config.yaml
n_head: 4
n_kv_head: 4
d_mlp: 512
vocab_size: 8192
norm_place: "pre"
attn_scale: 0.177
parallel_block: true
init: "normal"
init_std_qkv: 0.0266
final_lr_fraction: 0.1
doc_mask: false
train_tokens: 255600000
Each number is 128 + 24 x the weight over the matrix's rms, rounded and kept within 0 to 255. Layers, rows and columns count from 0. Numbers have three digits each.

# q: layer 7 attention query, 128x128, rms 0.127, rows 0-63, columns 0-63
# k: layer 7 attention key, 128x128, rms 0.13, rows 0-63, columns 0-63
# v: layer 7 attention value, 128x128, rms 0.12, rows 0-35, columns 0-63
# o: layer 7 attention output (transposed), 128x128, rms 0.123, rows 0-35, columns 0-63
q0:198157112115115070024081144151109102210100099141113139142134106176076149134121110155128177101120181093176127182107172103167171147116098174133172114128130126098118126114128168157123154051118195
k0:165127092083080093068124124108106085194168130141160136153128160161105162142151106079114178101158149086130151169084111109188143117102115170167117134170114131110101118144111159145081129102151145
q1:110114141135143184201128122112150148061134119120153165111107119106140097106141114124117105121122094138118131108138106169108103135130124099146115122098148112124159114116117121103137129139129118
k1:113118140149155138162134150140152164107104132125106133118128106108153121134121142170138089152102138169123125121159155148079119140153120111102137121105133129126137131103141110128158143143104122
q2:108132116150138147179141131112114148104131117100157164106117120120122134103117133152103117131123116137106120124150121153121110118142106128130126115113147118126148128120129116117142125131100121
k2:116115140118151143153126158134161122137098137132124099139117099131144119157119113163152119138107138165143122108129144162097116153145119104123131117118124141132144108111110118118139152138091135
q3:132117128103103122099127131150137114138113119157108097124112124132132138134126127092144158154144125103147125134107149118124144140116158115131123123129108124124109133126122137111107131102162130
k3:154128132109092128107123100120109137122174146122147150131151156132109129128143117092130157118162128087118143139121112130159156101106115160140136134150135141092133136143139126165102087106149136
q4:117132099108110153155145135098137134110141131134138147135100138126122156107133125153143109134122130110138145144125134137135128121125136102140125118096130109104151160121108103116119125122147150
k4:129123145142126179147125134143155143126121121110126147136128127120121141117115133146138118136141127148137130129142162154124131117147128126107120114113160121099137122108125112134133139095122133
q5:169119113123128137152094123108135123133126137122133092162128132103104084106110115152094114075117146095176117119136120142115124115116126092124132123132097168166104140142138117125129126148123127
k5:146137100120165120151105143141134139148100123135086123134180130145132113101109126155135158113104139111098120114151167089125111129178112155111110135148118119144139133100121138130148123138169125
q6:132144114122112109091103120144134107155141115134108081133130121156107132137122106133112129120134159106144134133119137103163139141103142122141133137121107129139105114157129148153115126124140129
k6:133131123126131117103127118127114111153134114145113106119140128138126118145132120116118133120130124126129146119127132116124137118110140130123127139135114141115120123127119137127123127119133132
q7:133136092119106110133111118158117088182144125144132080141156123137112133157141079124102153116175158134163124140118126081145135108084097134139121119153131154116131088115103175152117102134144141
k7:120130135126136131108116130140122104137139120140139124117124130138114115150129120124118128106126106104129120115120134123116126112117135122144137144118106133147116130133134133124121127131121137
q8:114129157110127155172126134120131142123158137114158128170119150130119129130114158113132107112128096124097130113107143113103130110107082121162124122137113126144155102122122133132132156141139103
k8:108159093084098119123106128131093103139124120140090129137114102129095116127132133149117116139120178162113132158118148097097152138128125142129137110185126130109150083129134135161119165146148178
q9:205151080082058047050088105172085047245196107172112050168142148185063184169114106082123181076146166081203161172062129034223160136069108181147146098185078131110119086120110200175065120123164170
k9:124130137128131145125133131131127118127123119133134134122117127112126117131125126123123116134129128138120124111133122138120118120135136114138127136130125125130123127130128127122128128127127132
q10:162130165181146116130160115126114144107133120102165137141106147123095123131095133066116155145125137102111104115132119134150109167129116133140139155146102149128115157124086139141143126160111126
k10:135148121075132127073134132111121099141105153171105132118135146118135134134110132134138095148108106113141143135104111157128120123130157102135104112116101114131133143152147119115114113128111120
q11:093125088124094151172109160164126146132124109157101118113151088129114159129160157159104154138143106207100135131137176117128154123118114114133115106133149143105164107095108176132122133103134119
k11:141101138131105154138102116139141148153147122121168117159121119145126134111129108098120127122132142172146137115109132099151145134109114138138142139167129128125124115111114148144122150114106155
q12:133125145157108077102135132138105109151104130140096168098099118141115180153138132125165142071146166103140114129131125118120169149144154129080137136130125131178123170104162116148111106151093127
k12:123092140126144150183122123104153148086127183132152133150155149113130142093106126148126162172142101148129100130124132103102111097165165140141128110080127141115111140155152110102134088125126087
q13:135127118096132118154144126152087142136120134132104145142148143137170136150175148130117147120141126157090067086086127142128164119117122126117126148134143121142098142154152142173144124164107116
k13:118113139122127144129105133090143101142141146121152127150115111099083115133113139108133132129160139090123139150106118138152162131111126138156134098171129122128183116114136115114117175127158150
q14:116127143101127116124124124087132094127128078119117123118115106137125135139131105153136149122108139087152127131133098163115090130140175135161123132120155132122121141135145125117105143121134163
k14:161133138132122086100119112127113118106135120116140178120142130156123143151147127102132151119145106132103115123144115159111145122119125154138141156082118137135140118134163151138144089125118124
q15:141101114102107147139128102116139136135136207125106101141150172132146148149103101150118154126142098159142117132108146106132112163157109147087144108127146139135106090106123124124119108100110150
k15:121114117120116156144155147126172138129128118134113106126097126121159092130132122145101111081127134115128148133131113116138151111106121105158108125155140167117139143134116086124116106134134125
q16:130124142149154143142151119152125140058091124132142160118113102101133109098129154122144103117109124147111087116152090163119137151143135089082135128088116127161131154097143107109160128166119116
k16:177131102096114073070120120144114128172132125140128119138125145162127126128140112133147137104118160087137135159098142130185161144092098157117137142145109154110122110131147156155121134111130187
q17:123127122109112135136114119114124115128140145138110117136126144147132121124138115109127141114143119117130147109116128126120117109127127126152123121160137136121134119135122131132106124107144122
k17:126134142142145159167117147119164120095123142122156153127127104114150127127120130138099124123113110135119131113148136158101104133146107125155140136120141117137140134121127116121130121095116129
q18:130128131148132165147141124107137154089121140143132143124115150121136114096142132110142124127125095131115131121149126149119136117138137118120113137120147112123138156115142116140130121142146121
k18:112120152149151167173133144131158155091103134117127143119125112104136128115124146153129108140114129144130114127142144139101115124166125113120132123113137124137139147119129113116167128120109118
q19:150129122109134091092113120151120112178119122122108097149145117123123131153134134123124124135140164145149126137130110092148153127091110136129138146163108156130102109129108151141123117144127120
k19:148140112113114097098125113130101096156150126139145107127134148143115132135132120099121145101142124099131125123110119117153126120112132148147116139146116126136122113131113148114101127136145139
q20:125095139105127128101133166133137129121122147167127129174130146126138130139115178089144111120094136120141106140069170149155134137124171123107153145136089129149123131119153129115146118122147097
k20:141134136116058134117150104093089149136123167153139128121112134131105121108105142121137159126145160112103175162144125084149126134151123155139093118170134164084123141134157101169112109137147142
q21:080092137104130125148131122125157147120159149142135140128145104129117125109125121092116120168129139129096162145115121112135133115111101138133123145145126099126120123157072130111163108130136110
k21:126124124118110126127147136129147118125153122135138121121093130168168132166138145139136115130141141132125150129150168174124125157104131140127116107116153132099162104122164108116090135127132129
q22:105124137103120137131132137135153139127141139144136132117119138111106147102108111124113111138143117086125115150106145144112128133116146108121147107118124111139103132154137151097142128104136142
k22:109107139134137192180122139136155168099093155125093137126129109125136123155079140144134139151115104147128146107196152146090121127147118140104119125107146113082164150105131110157130093125120109
q23:128142109129131138116098130127143131134129137115132125143105110127137121136119118113134112099125154128152134135113144123134109118119106128148142090146131121126148116136135107147100151134152137
k23:091124161187129173211160130148157211061105114050130133105127113131156101111125137167088109152108158154074098091188155139086097136151086100133128130089203125150145144098143105090156140124147127
q24:094096146127079176147111076134100156102124137144163096156149108153092113100125141096064124126135113089122132128125115125118140115121104125137118123135143103162130150121120161110140091125149144
k24:165136114099136106109121140138109128145117126156101105152147131127141125148127142110114116079120144093129137155137161140132175136135119129115141102161133165118120147125091152138122104117130121
q25:127144118129128105106136119114109113149119115129130136122122126135124134136123127139128134111128126121129130122117137132141125125118126146134142125121116130127125111144131139144128146131109136
k25:036100178197210235217146176140198152002066108110145153073123078067155082116103158182105067178099102208112074069199137185000096149212152040101141128035168091189159154110130073099221141153086097
q26:156158115136153091109108119134114138141121127137129118130106142131100118146115131123117160117147126127137136130127134123140140120107115154111151103147135134151105115116149140136098150119107130
k26:101123150129150164166144146140158133098105114116155137099138123109155128114114122142117096146126100167112113095149139151106114144153149094144124119104152114158147146113109127109127132125112106
q27:095157122091120131139148131089092079107116111129113156142097157149108137135110118140147126093120135149116107111131147153140095123124163098146165128092121138130132104183164104137113155176100146
k27:165127128122129111068101105117106073182117115127128109117111136154098121147126084114101155124118149071118126112088095118110130131113147116133117130143117142099095102166145108132108141102130126
q28:160132130126149092131179123170151144150146130104121108121124120097120155107105109149124133155141147125115149179143113131113140158117108128088101121138131110135104145080083188110115088119097120
k28:120142137089140149147088145138154158143147119133118132110148144126152152146136139127140143143122105136153133134132155123166121106123146139152118155151141130121116110157135143121126107126129085
q29:150118132098117150062113098141123139124110093149102133122106119139123125117140159162148090135129127143135120153125135122144145126102147117109128117121117095150125097150176156136146130157105133
k29:107119126174131137157104138139117114124118149095119121119125131093112123130120142151108128154142157143137128163128114136114119145140155141118132143147114150127120124121095125102145138126101096
q30:141083098110112128132120112154113103130133157142085128147152081122154179129144141139130109139111157128130146125128083132135127166129129121106129162125127133135137166080160122115138156112105109
k30:108127134149115156148128136108144126107141121134139161172104123106110118135132128170149155132150110139106135153139125144161155099151118140153145101138126158119126149108123125122123118134143119
q31:110110107163115158130141138133129169105137146135138091161098137143118162102105152125103114102115130082165158139127134114164166129136127130118139111152094083192123174097125126106108107083138121
k31:133122140109134170150133121154132137124092109146135106167148139121090139110084153095131117157131158157139127135149161136143123110167148118125113128157183127115136137130105130106136093114147105
v0:168109108126105125131160077086097139132164151103099151106139143115106146137127088131177133141135145112105140097148105153144142123113135122111068150130127155129146127129186084122107121127143117
o0:155127124166106139196117117143118096153121142142095132115129098124140178133145100129162124119118151137145131103163121111147117127134120098131096115125111127142140154102132185160140115138105109
v1:124122148120148117130107098105138115144107119126142160127147110105151115143133103119089122147076142147160131100124119145134111143170123141159127174110121103133149113116129166172137131113109150
o1:122121185151144141114149117129141146105158148130163122116122121117144087133089124118119112130105143128149127089153133131144147140114127123124103135144131112131119154110113133128153135087139135
v2:101138148150156107121091127080164113130101141156116113144189111125153142136151126129073143141130088152166116107099138095102131112152129123136173135097143162111106114155146151137120121153100143
o2:106161156111158135108106151128169110100154126146200116125115125083115104122100144137098138126123128169140139147124124139154128106134123160167122105142147118112108100113127144099160151117171116
v3:118102113096101128154152110107098163113122131129147132183099139134162106123123130127099106106097123127099175170115122164127127180105096175149158150151122123130124120096125162100144136102151145
o3:122144113133082109165160098102123137114164144081146124122132142167116101129129124135126154106102158124115126144150118120125089118116124125105145149101122136143079174127141127115153143122085120
v4:189105165144156109101148110165132137128144113154132146142151130104172133140089096121141114125084117099119110097148155142111177073128138118100077129101094141115127162100093091153114095148078150
o4:131107142149140116086115148168115137163120155133133104158111131090176124145100128114127080140138122152150125090130164176131139115137128127119084103144174124140150106102157114150101121138124145
v5:137101098125105119154145089087112150131129153136108126126135163143139133143125114138164113111154126114133157118159100133141131154111105170129123134148154131124140130112162133168100098125135118
o5:135128126146119126218123116112131115156131145136111112122128107129140141109151117129129126111108163151138140123161133108118101125115098103127121128129114142138113143117125171136156120134091122
v6:125120091098134126157108123123102118126140135106151124132123108146153117126134143127085147126146148124083130152156130142165099134144100138147164144176127166110121114129163129121156148142137098
o6:143148100142099112213128100115100123118139138095127151113114126132124088094113142120121156118109121101095130177114124108143083119160137146117138148147112175114117141149114108111167144128098129
v7:128122105101105123123195135187079139092121137152089112150136161124130143103124152109168087132114084102103114120114151159121154141064116126115123092155108132112149142115143166110121116118148140
o7:111107053121114087083153130143095117132135134134118143151142121129121164163160141154142130106160150135124126122099120146122145154141135127101130128089128152108095143105146132147096161146103129
v8:147153152143125119149123108111088118136137139144115147096120109133118129122147142130150085136111150157184139138177102171166103141095101125148089135146142128122162142115173154175096087108150141
o8:143138175139123145204136112107113119131112123174091130113132092117140144125132159133149096126124156110153121104132145108132149166106110090118080127117112116123139145116121180158154125135114132
v9:136132183155192142135095131137135142149133108132163117124144083139126131093153149137118153117095126170151144145179131135152063150119105158167128108149152101113143140106123141158122127112123092
o9:146124200133131142221141124111120162129114136156109087125130132123143124058095152093112110160112092100129100129108150084093126139087125100123132138146115115119143115138128155122141130121124152
v10:137129128130126131155129115076108132143139144128106130116134126157096129137152125136121109109160120119110138151148095121123110131090136145135098107125134151124147126151168155138087104125144106
o10:145129146139113151215106117099127099120123151145092122121122116151113160125131136105137130125135133139126118138141116097127121141120118102131109126116106139134128118115125164143149124142102106
v11:126156081123126136145089169167134105133131096132111146108105127150127144094159158132132128104126143114122129150097140098147091125121141131131145074124136121153148116176081121111155116140130128
o11:109104088114108119096140129111094157091123103116124163157115154139129111129148171131121134112133125119115137161094114137114128134131138166121139143133135135131147086154090058102140117123160140
v12:162121141148126129135156091116110133103133143128127142087121105139129110113104095116159132127141140128147130088181116132151122133117090139149094132144150093127163125091172112185119142102119150
o12:169124157163140129185162100125110120145140153141123126115125085101142139091124135127134126117102138107134142086156133125128138138136102105116099133130116119104127168110131158154139144129108136
v13:109154139143150126100097156153159103130117110134124126127128098122148130120133128130096117142108130141131097132099156126128132128130145101127148108087116112141128108154096136094146154127125148
o13:108136120106139137045136131136125149099139119121154151128117150134117108147099147127133121145140099123110125129105119154137148124128148161132129115130152112115141108132112085121114138116178134
v14:135115073092109112140186136151087155128146132134098120151150169112127150171150130132156101128129141105105147151130117165120142106079124106073089113146105163127114145127133149139095087160170114
o14:114106058125094115128101128136122121163113121132077106129142120136141178178178110141137110091135161157130121114120136115133115121124118107110111130099142165140118121125121149156110098143092113
v15:100152094185125112137169111136106153162068114148175092129138144133171110113125100157165128137125150131109120104130126121097116204125107087091101180119094123100079155131115160083125142147126126
o15:110116146094125133138151124127135153196094145114128114085143109182143155166140113174137141140122166152090075096120131068098137149159129138134167150101093148113129196114094102143086107159128111
v16:143142160125094122126139154132135136116143121109151119168130129114110108135101206124178150144114094116179135127102158117122116115142108110149138152110131168124114132156137097133116093147140135
o16:120160155114158100053126144139159115108123079171138144133140125093123102153132122165121162100126146133151106140118156154116116159131133123134119115085174113129123109146150097131086119145131125
v17:160121115109108119091155128168115129090100118169130133097095111112122112135099104148148102095132170080090088118131121156127177120090126076080123134115108107164120154102159108118159182140127176
o17:136107073107121113014117089157107136145138166117117158126126118125143149166134112142165139115109133105108143091126126184139139112155129138112123140122147116122136164113129109174085117136117141
v18:112137119130143139112120168145153128116110112138157109152114115110145122110122149128100137138115139136141102132092164132122123133145112112131187101115113100148111122141105140102160180120123145
o18:112127110094130115041157128132133167103141110108162147121140157125115097129112153140132144143129113107108129142114120146133129116131140158126157131139142113108114131148132091101105142123167131
v19:152121137175121138131131134109116132145167143105130117104150129154091133101129118115168177112180094134117133148157119062147127105133145145136104107141170180101111118157151086114100119140130080
o19:161151163156121127207096148118129084151118118144108109124124126115127152086141113096118145126132095129130119150122125088100102104139133130152147124134111145131128099137135157121131128162109113
v20:128110114056132121142148133117119122113103143096141114165151101133107160117106183103103150117114113122111147139106151142125049123171074173174219130175129158120154151122137152166123143114133132
o20:102145089122098066141167088108133134063191117140137123148128143088124082107120146130105154110106146094142134182134142130142062141119139150122125113132147152121071144157134129124138184116115139
v21:110168111114142132115121165160139131135124098128173124124096113108139081120097135117109142146098141120145109129122154138140103128147113114129153138114134116128111124160121128131172156135128139
o21:115115133116146133020141117128142141117136108094156148114129131139120097148121139136134151123130129102120121116110121149108137118141141151108138143129148134118121127144115069131089125120136132
v22:125184152145113142137077108066142097144113134112131135064105091122092097131120095137118114119167167157181119130128093106146115131143151113162120141091154113163126111166151116135139146123124138
o22:149148194125155180120108115113159118094124121137123160099129118126111124122109124127148137129119127118130121112166115120127165137122115128139124123145116092131155168126107134129140100119150105
v23:113047176163138147110082104098129119124109138162162070105117112072122133094126100128067146142150137150131141161115089147099173153117144141147151117143143110131087126090134153106160126099127135
o23:150160161118123157168128126110126126101135146132184082101107162127112117082093116099107166162127067098115125139134111120128116089147121111156138165142109083115103149118138193092140139117113104
v24:128128145129111135119126183182086147112133140193107098157125132099142117110139182132139072143111125120160128184123152174112127123060127107138122076129120123117106145111124151115151107136156152
o24:106153099085115126069131130116114147121110109158110124131135144118127124164153146146148110107164127104127125130076132143102145154132112125109105133088153118113136107118145114134089119138120138
v25:144159110114040152187134135123098136113168099055132156119073132131145082131109117115127111107115128111119135144104118142155117133104124154156107132135139136147156093134126121091117116108136126
o25:164120161186117105169166107094124115108141097068120184096168126144087110162155148147157153083127177141134147147145114110123150154123109140100131154093142135141136176135137076115141116118087092
v26:161122179147111134122132080123121129119104109103201158124084088110140085091094107118137154104111147127138137111149105156138127148150079169146139169157137089141138126067132114151126156094103150
o26:177124207153132127137181101133120136133143140116170112098135117103133125102100134115132137135079136084148126102159139131124131133114119112118133158128115095124105222126145139130117123118104139
v27:137106077102137141156120092101100126131136136117119148128120143140131120125142094117126129126145120132098177131174098113144108137135139166132135139154138148126143133146157109140148104118130108
o27:139130099178106141227112114107103108140136143093116123141092120145144110088125117112128134130106138130130140143151114118133076091133125113123118144146096157145118124133110157131182142122085127
v28:124105131110106119123139151151121195129127142149179109198085172098148137117137159130142102105096121122153147180108133167110149131110098146091168122137131142157089160102110158115115076112176143
o28:118132099099098111110129125132120142158124084110133103119132155142129142148164136130120142115112146129142149125132140153133078099101132091126136117118148117165074124147154165110106117135115121
v29:122161127143137126143127111134124114171123102119098148093145122164093136128147125131134140132095115168128117120159106120150082148125127114157060113125138097099171123143116172148107126127137105
o29:122093167140150164170135135115135140136101137168086114128149113147131159130125121115129110149137122138144088109108136071102200169101118104124116138110100134116149115120099139158150116120133129
v30:143152105088096128138145150130116103092160139144060163109107123118158134136155089088083104140144083130109135133109136137140130108080134137155109089127140174137158099145141148115161126126093147
o30:108134090160116119106138129114122091069145119086134171145131109113082121159161159119132133076147122162108138138104095135128176139146126158096124143119144155114116106108131095102163147106106112
v31:159155168146139126112122165167140114112151104124144160090084079124129111106104137122127123144082164121147092116134167151148131126142118117127113134113123083147155127115120117147163168101107171
o31:145132168133142114055161117129115158104128128130147161121126127134131093131105154134155121141127113087125140107113130161132164145139150138111129135132145097113161132127133080141107143121152155
q32:155140102131131103145145133073137129108130110145127095141118152131165108145137111127145147122128137101094105112138125111177117105128151121114161164115126135133113139162101127110131144131107132
k32:116111127113133156138120143130133138144147113133144162122171085136146136087145120160147123154104135126091109140163155160137095103140145111141151113121122120108118138135098108132131077111167134
q33:130136153108103163147090155101136152132129117142158122150177107137104130114142145140120146157129125126122149126147142135139085125114120129158104128176147113119180131119122145121144111101167131
k33:107130137141160134135101163159124176120126145138143131106134127109131122139126145147150091139109137115113149162151153149126095113166148133103143114134136152129136131102128127145132126104114099
q34:147134106137150095105163090158110092140112122111094118115099134125146113145146098135125121092121125103132120133119075127113142160138134126088158119083125153136086135148153108124132141139080126
k34:149132118116109121121145122143140070137131114122122123136121135153114106125130122099117157115143133130112104129122093116147165132093123138139113144129101128125113127127128120128120129141147150
q35:118119135122095120134113167114130163127139147114160100154142098133137126114103160132125102139150110140151148151124188093133125132151139149148138137181154109115130134133129133158114104088142118
k35:113121154142140131116121146142148128141121151119131108117155092120136154127117135144147130125131125123146149106134150123117074128168119134105100122142142100119139120129089132145128105111125121
q36:081099141116122155135104164088161151112137106147138127164106109100126118103139116130060149121134115167142147136106130135094138140128121125140123139165161128117150109123113117126137103131186107
k36:099138146134153120118098138140153138103147125138108155087142104122133132131139157118141074139108116134120145111167173142119121137159149146121114116135154156140150134112128166120113118107119138
q37:102141131160141090137126153148130150141091145124172123128099094150143089095085129120113102115081150182087099144164137105130123158121131121101141145112135119124131167122159119141153124110102133
k37:125091122149129140143076118132146135143131185137126036136131123129147176158129084192126145116162113175160162097117179075071114152149131128092126130119130083099125094115106137134108210081119146
q38:150105136155083125176145112116097145145162095104153190151119150083101100070155130176154141139127112151145192136097206161083155142139098146125073087149148107056158173096107101147108150077157151
k38:083117159137126172152131185162191129127106145116158156127130130115112149121105179148112138110122097139161134141098145122087112143167087127111129126135179128127155100116113083126144151091101135
q39:148131130149108134083119101135129139112130141115145079132109124123168110165076091112137087105140146133127071084136070087140141153139097155114125160160119084193102144133136156152091117188099128
k39:135098125139125112098111086105112118121148109186091156160137146152109170131160114114138159126153136102077089138145092106210100096100142133156139150103107108113139135134131096133100067174168119
q40:147148128095126138091103082108121127105187143154100150163123082150104157164152148079105139144162156091146142133116088122167151144087103121135151102137111112179156125145083196136094139182161128
k40:166138141127125080060148105141069121130146063157143128146111121161148145134136121046157149146115147065092115123177080158202098123117160143135143168132073127136077174138115142139104061162127132
q41:085095133128171156126064177144120170086131147118078146074102118091093106127108185169128098146120087140161132105140210122141219108118169116142166061108174105087137092082144127114101111077164128
k41:126142101105118129176133113127132165115138114104104123142121146138143152150127130116117143099151123155151131146071140106105140135121076135118145059128152122135135118120132119127111120118123115
q42:151161157146096145128134123113111130133145119164168114180129087112126097093127146132104140138154157108119141146164099131150134123155106147174087104197130073120159114106160106146063136090150147
k42:110127206142155128136119154153103114102101118149163156120111079117119130083141135105144137151131119106108118136239170200160135118105182142130135123164155150112133103131130177101127127132112122
q43:116112162171187169120110142157191157135104136103118108113130102094165135092166072101158121133155111111118103140192095134114122104129122105155187128126175098150143132164168128158101161132145129
k43:111128128115132149144123116126151124118147147125106105125142119104156178123135107097131147089106135095133092118142158130173117130140106158133129133143156165144132144093179136123106140141129140
q44:149095119122131135134117144061139150193095148141125126156119112154124115118139111165101110142094119155103119197165051121165070123158091136143145120146145121096151122196105118171089150164118075
k44:130142135160114132142123097129130151144116113072143111185160138101145092122122160130116151133120134174182151194111113150187081147119030175150132159203174149107146132143130141167147061133122097
q45:219128158140120096155158107090122056135125080088216157090086114129165037070084069076111184154082164139136146151180088144182075100125093184136137220132113149136126139139211089163156134121087148
k45:214122190176133143123186136121107086135105123100207110077136073092185134119137137049134147037067166086133114111168095152136095163128060183126147167128146100153099210149166089145125127093094136
q46:164175082107111168140116191152156159115117191141084151137165142110130149172094139210131130119138112125138095145097157145146112114147139131110126087130112130141188149143119130101123143121132100
k46:155101067075104116142130101119087128138170113141073173178120160155097109131164148192138141129128109134120179130135127114121136166093133104136094111123122106116225106114114128104148129139139109
q47:155120094096120122159180072081096128121135165146133122143133174151194143137118118147094115131141118120099161155158072132116102123162118156183170149131127120090125122107104142155115109128139114
k47:160117085190096132153127118119061114144158073091116159156120149125166150128128121152129151129113123153144154177126096110127129194081088174135101149165174179110090121137122141136131167118084125
q48:126122104147172085106174101164115074137111125115095153091079160140120128161127105114128138092136125135139106113118124123135188149120129125106145131080106135145072135115156103145123144145090121
k48:146140141151112139120165083115159100129122130138149102137114139140139101130156120107103147094136124119139086095104098077135149141110092137140133157109104115150110134167131142121150121149117153
q49:151123109142131091135127111111121113150134105133101083110114145157160101151117082119140147127138123133083082107134114112162136120124138128116140161104126148124090124145134137131124162145106137
k49:127119123102102143134150122094136146114136120145159172143150096118129122103151122141131120148126136111082129128160144140161103109113148132138122145108129121122130134148104119099155088121163139
q50:100157142124125151143127137124129148098139104137180175133136108108106152106144152127107136140124129133159179145101156156101114135140108152144115102133147119108134133136121128098126114099171130
k50:133145126151142137134127147147145138119112167132088118136102150133130148139108139139110115140132135140151147114112145094100134146136118120076163097154145141147136117123173131122128178137079124
q51:127094141144130125108126083118139102171124127127106058115122127119113101132121100102116138098148126152153093132129102089135149128117150124137166147132122171132086107151123149162106118164093127
k51:141138120107137099123150088119124117149124109155118169160143114142127129110185122144130138124126120119067104116131133138136154133109123124171148154097104131094120116139099117105125090146166152
q52:148092150145121170080116098122141087145116151136076078132126123151135135151130096084133137111140120113130074086149083117147162107104148102147141174116105143174096074110143161133119151176085137
k52:127139082104130089113135078096127145135162103130107146160107140156145114133139119145133157135123105119094099166162089140172119102113149124180153140105119142115107139151122109118121078172143128
q53:121131161149140109155125155112157150151203114137157200200153100130071066064174167155087123109144144161152152149101181139088162141085152143130121128176123109088169107135130129124097136101145126
k53:109158119123114129128141132149149174143123164081110104129132120114165127124140147169131116133104112151139164136097157116095129147151130121101133119143161123088104140115118113106126124083158141
q54:114160107090149123128096164139093161113076098139106137112134116147105154174117171115113109170124125135141164130154130156147136097149153117155162100121137135115122090129081151074131096084144109
k54:187139204146154101103143146102124108178127100131117159109109129112122099126110129091128126148087118137150143164170115135138148148094139186129098117105110116088103121151132157145119156099097128
q55:153135103109120104150146111094079066183162110106083136140136139121102084150157106116106172112119114131157160129149095134149131144097095167182132127163106130114089114136139164136083121129112159
k55:111144167122148100136088184122113164113097121175134142109124091099102146118081173096135095155102137108173106123166120175145152116134140123098147122133120137163135128142106161134152138081131118
q56:142149060071077114103136136143099107130132143155058069123105175134114171255136091111145171105165102069103064103111066122156112083098192121153152136125049143162081123227136168102135150193098088
k56:116108142108117111075135128113104095134120127140156154109125130130118131136112100112139148150135130076097127145153124131152108111119181119124148138141098119119116109149140157124131123139151117
q57:161148124152106147105063109149047140118125127186179139167127125151079099120150137141118126151116138123158150130084105148159156081071155123117073114170122157119131102154103115149110153097177106
k57:133129096079105081093123134105087065170107099165079134128146129125126141167153087086126096177158176113081120118109121156164153127109188143111138135138064117125111090136127170111141119162162123
q58:134102102103114126118114129105135108132106136126056156105118114068122165172166105140100125165145136153109131088143106157126166132152128164132087158116115190116115163094149137156123143145117088
k58:126133159138107151146131112137110130108132120127111100120124075088156147136150142080093087120122136142153141115096090110112111140120103108122119175172122138139148110092118159143105109122127151
q59:060152103105137065159114169127109131145145112137129123097109166123098173102151153118117132158125092146054180177154168090120152121077132152101161056116137143129086134121135160079101121113184094
k59:096138139119142093143091163170109097118157092113134132154102130137073140131126181140164123165146093100140098163112142128071127133067152149133156058102094127119124079160139153113158154137145086
q60:137130124188108131187144174156153111112155131159145120129167130115123134149153133122151177135133148115161130112146158120121132068121169073147073132101110120102124073103078158126124159097126112
k60:125093105075143131129094102105099095143143159098152134081123083121089168116180114111118124086127111106162126113113153125158142133091157147138136166107124207129090135135190142146128141138151119
q61:193145158119085178075131094154097135150128141154126129096141146162170126182107093127161145100100197124121156097136188117134110129157095132052119171116120194127148158092115112186129152123058160
k61:180086227154142133072174073131149131145101136093194120129121108134203092135118112126111144132112134159154132071107104084104140122191077128138117184151129087100163181132109100172085118164062171
q62:138147155158128098083117133163077166135112130107169191120096087142094058111095171144095085111052189153124078128157153140187129144133160152167121156167107069133114148100151151157119104162124146
k62:178163208137160117073135110152099162118110188135130152127148084116150113139116120133148085130140159118164140110164135163149123128148141147099135106125143083122178176133151140182103068134124139
q63:146111186185143141157121128106113150129135211133148151135138106111096129146129152156163113135075128092185075123104151128150106098069161107165094126122116141088156137130143168183053087156156083
k63:109119171134174122099101149126152108142125105185130087085183085087145133132114088139139122154139155102137161128122131148117099158094152100114116161094138107077120108122135193153124140069157136
v32:140075144129158140121152181133142110092074097138114095130126117113147179126110115111108126142102120101129109086105141097124111138136149144179105098154166127107146216126141153139160139116059173
o32:129105129142106074107153128093121097097123097139097100104091141101119128155129138123102104081125123147085138118101132133113114118161179200179117139190173138113153185140164134108155125116107121
v33:161094108150163120106135098147157125052116123091143131084134134142122095081102131072101087129119171124052127130102211131123104131167133124080056115105087087123080115119158147087166140111046097
o33:123106111139117146113155074137181146109114108101173077098114155187111155132108110077112064090150114125113141159127218025129135138103156162140117173108136099124148101120120081133138075145158107
v34:167149132097085101123134141217152127166160157162137131082090181159121164094108145144124130090141110126149140087126146170135110182121131153126126109151123113143177123154143128147101127148147107
o34:145134130094148138191135137174177084190119131164141166115124167092121169120138157138114160108119125140153181088121109153114128123113102149161130112161125114160106110191086125157107104186125131
v35:065128141160114139126151129056097147140123135095125088131167117150118139219040167120140103168102145111149146184099131146136129124135109095095154124094110144121074127095123131117088126127151107
o35:101160144158107095124120107083082100094153135144178105140144122143107116153034178156141122105093149107168119145104145114141100135139128079061113088112151123135114153103111122111089128120114099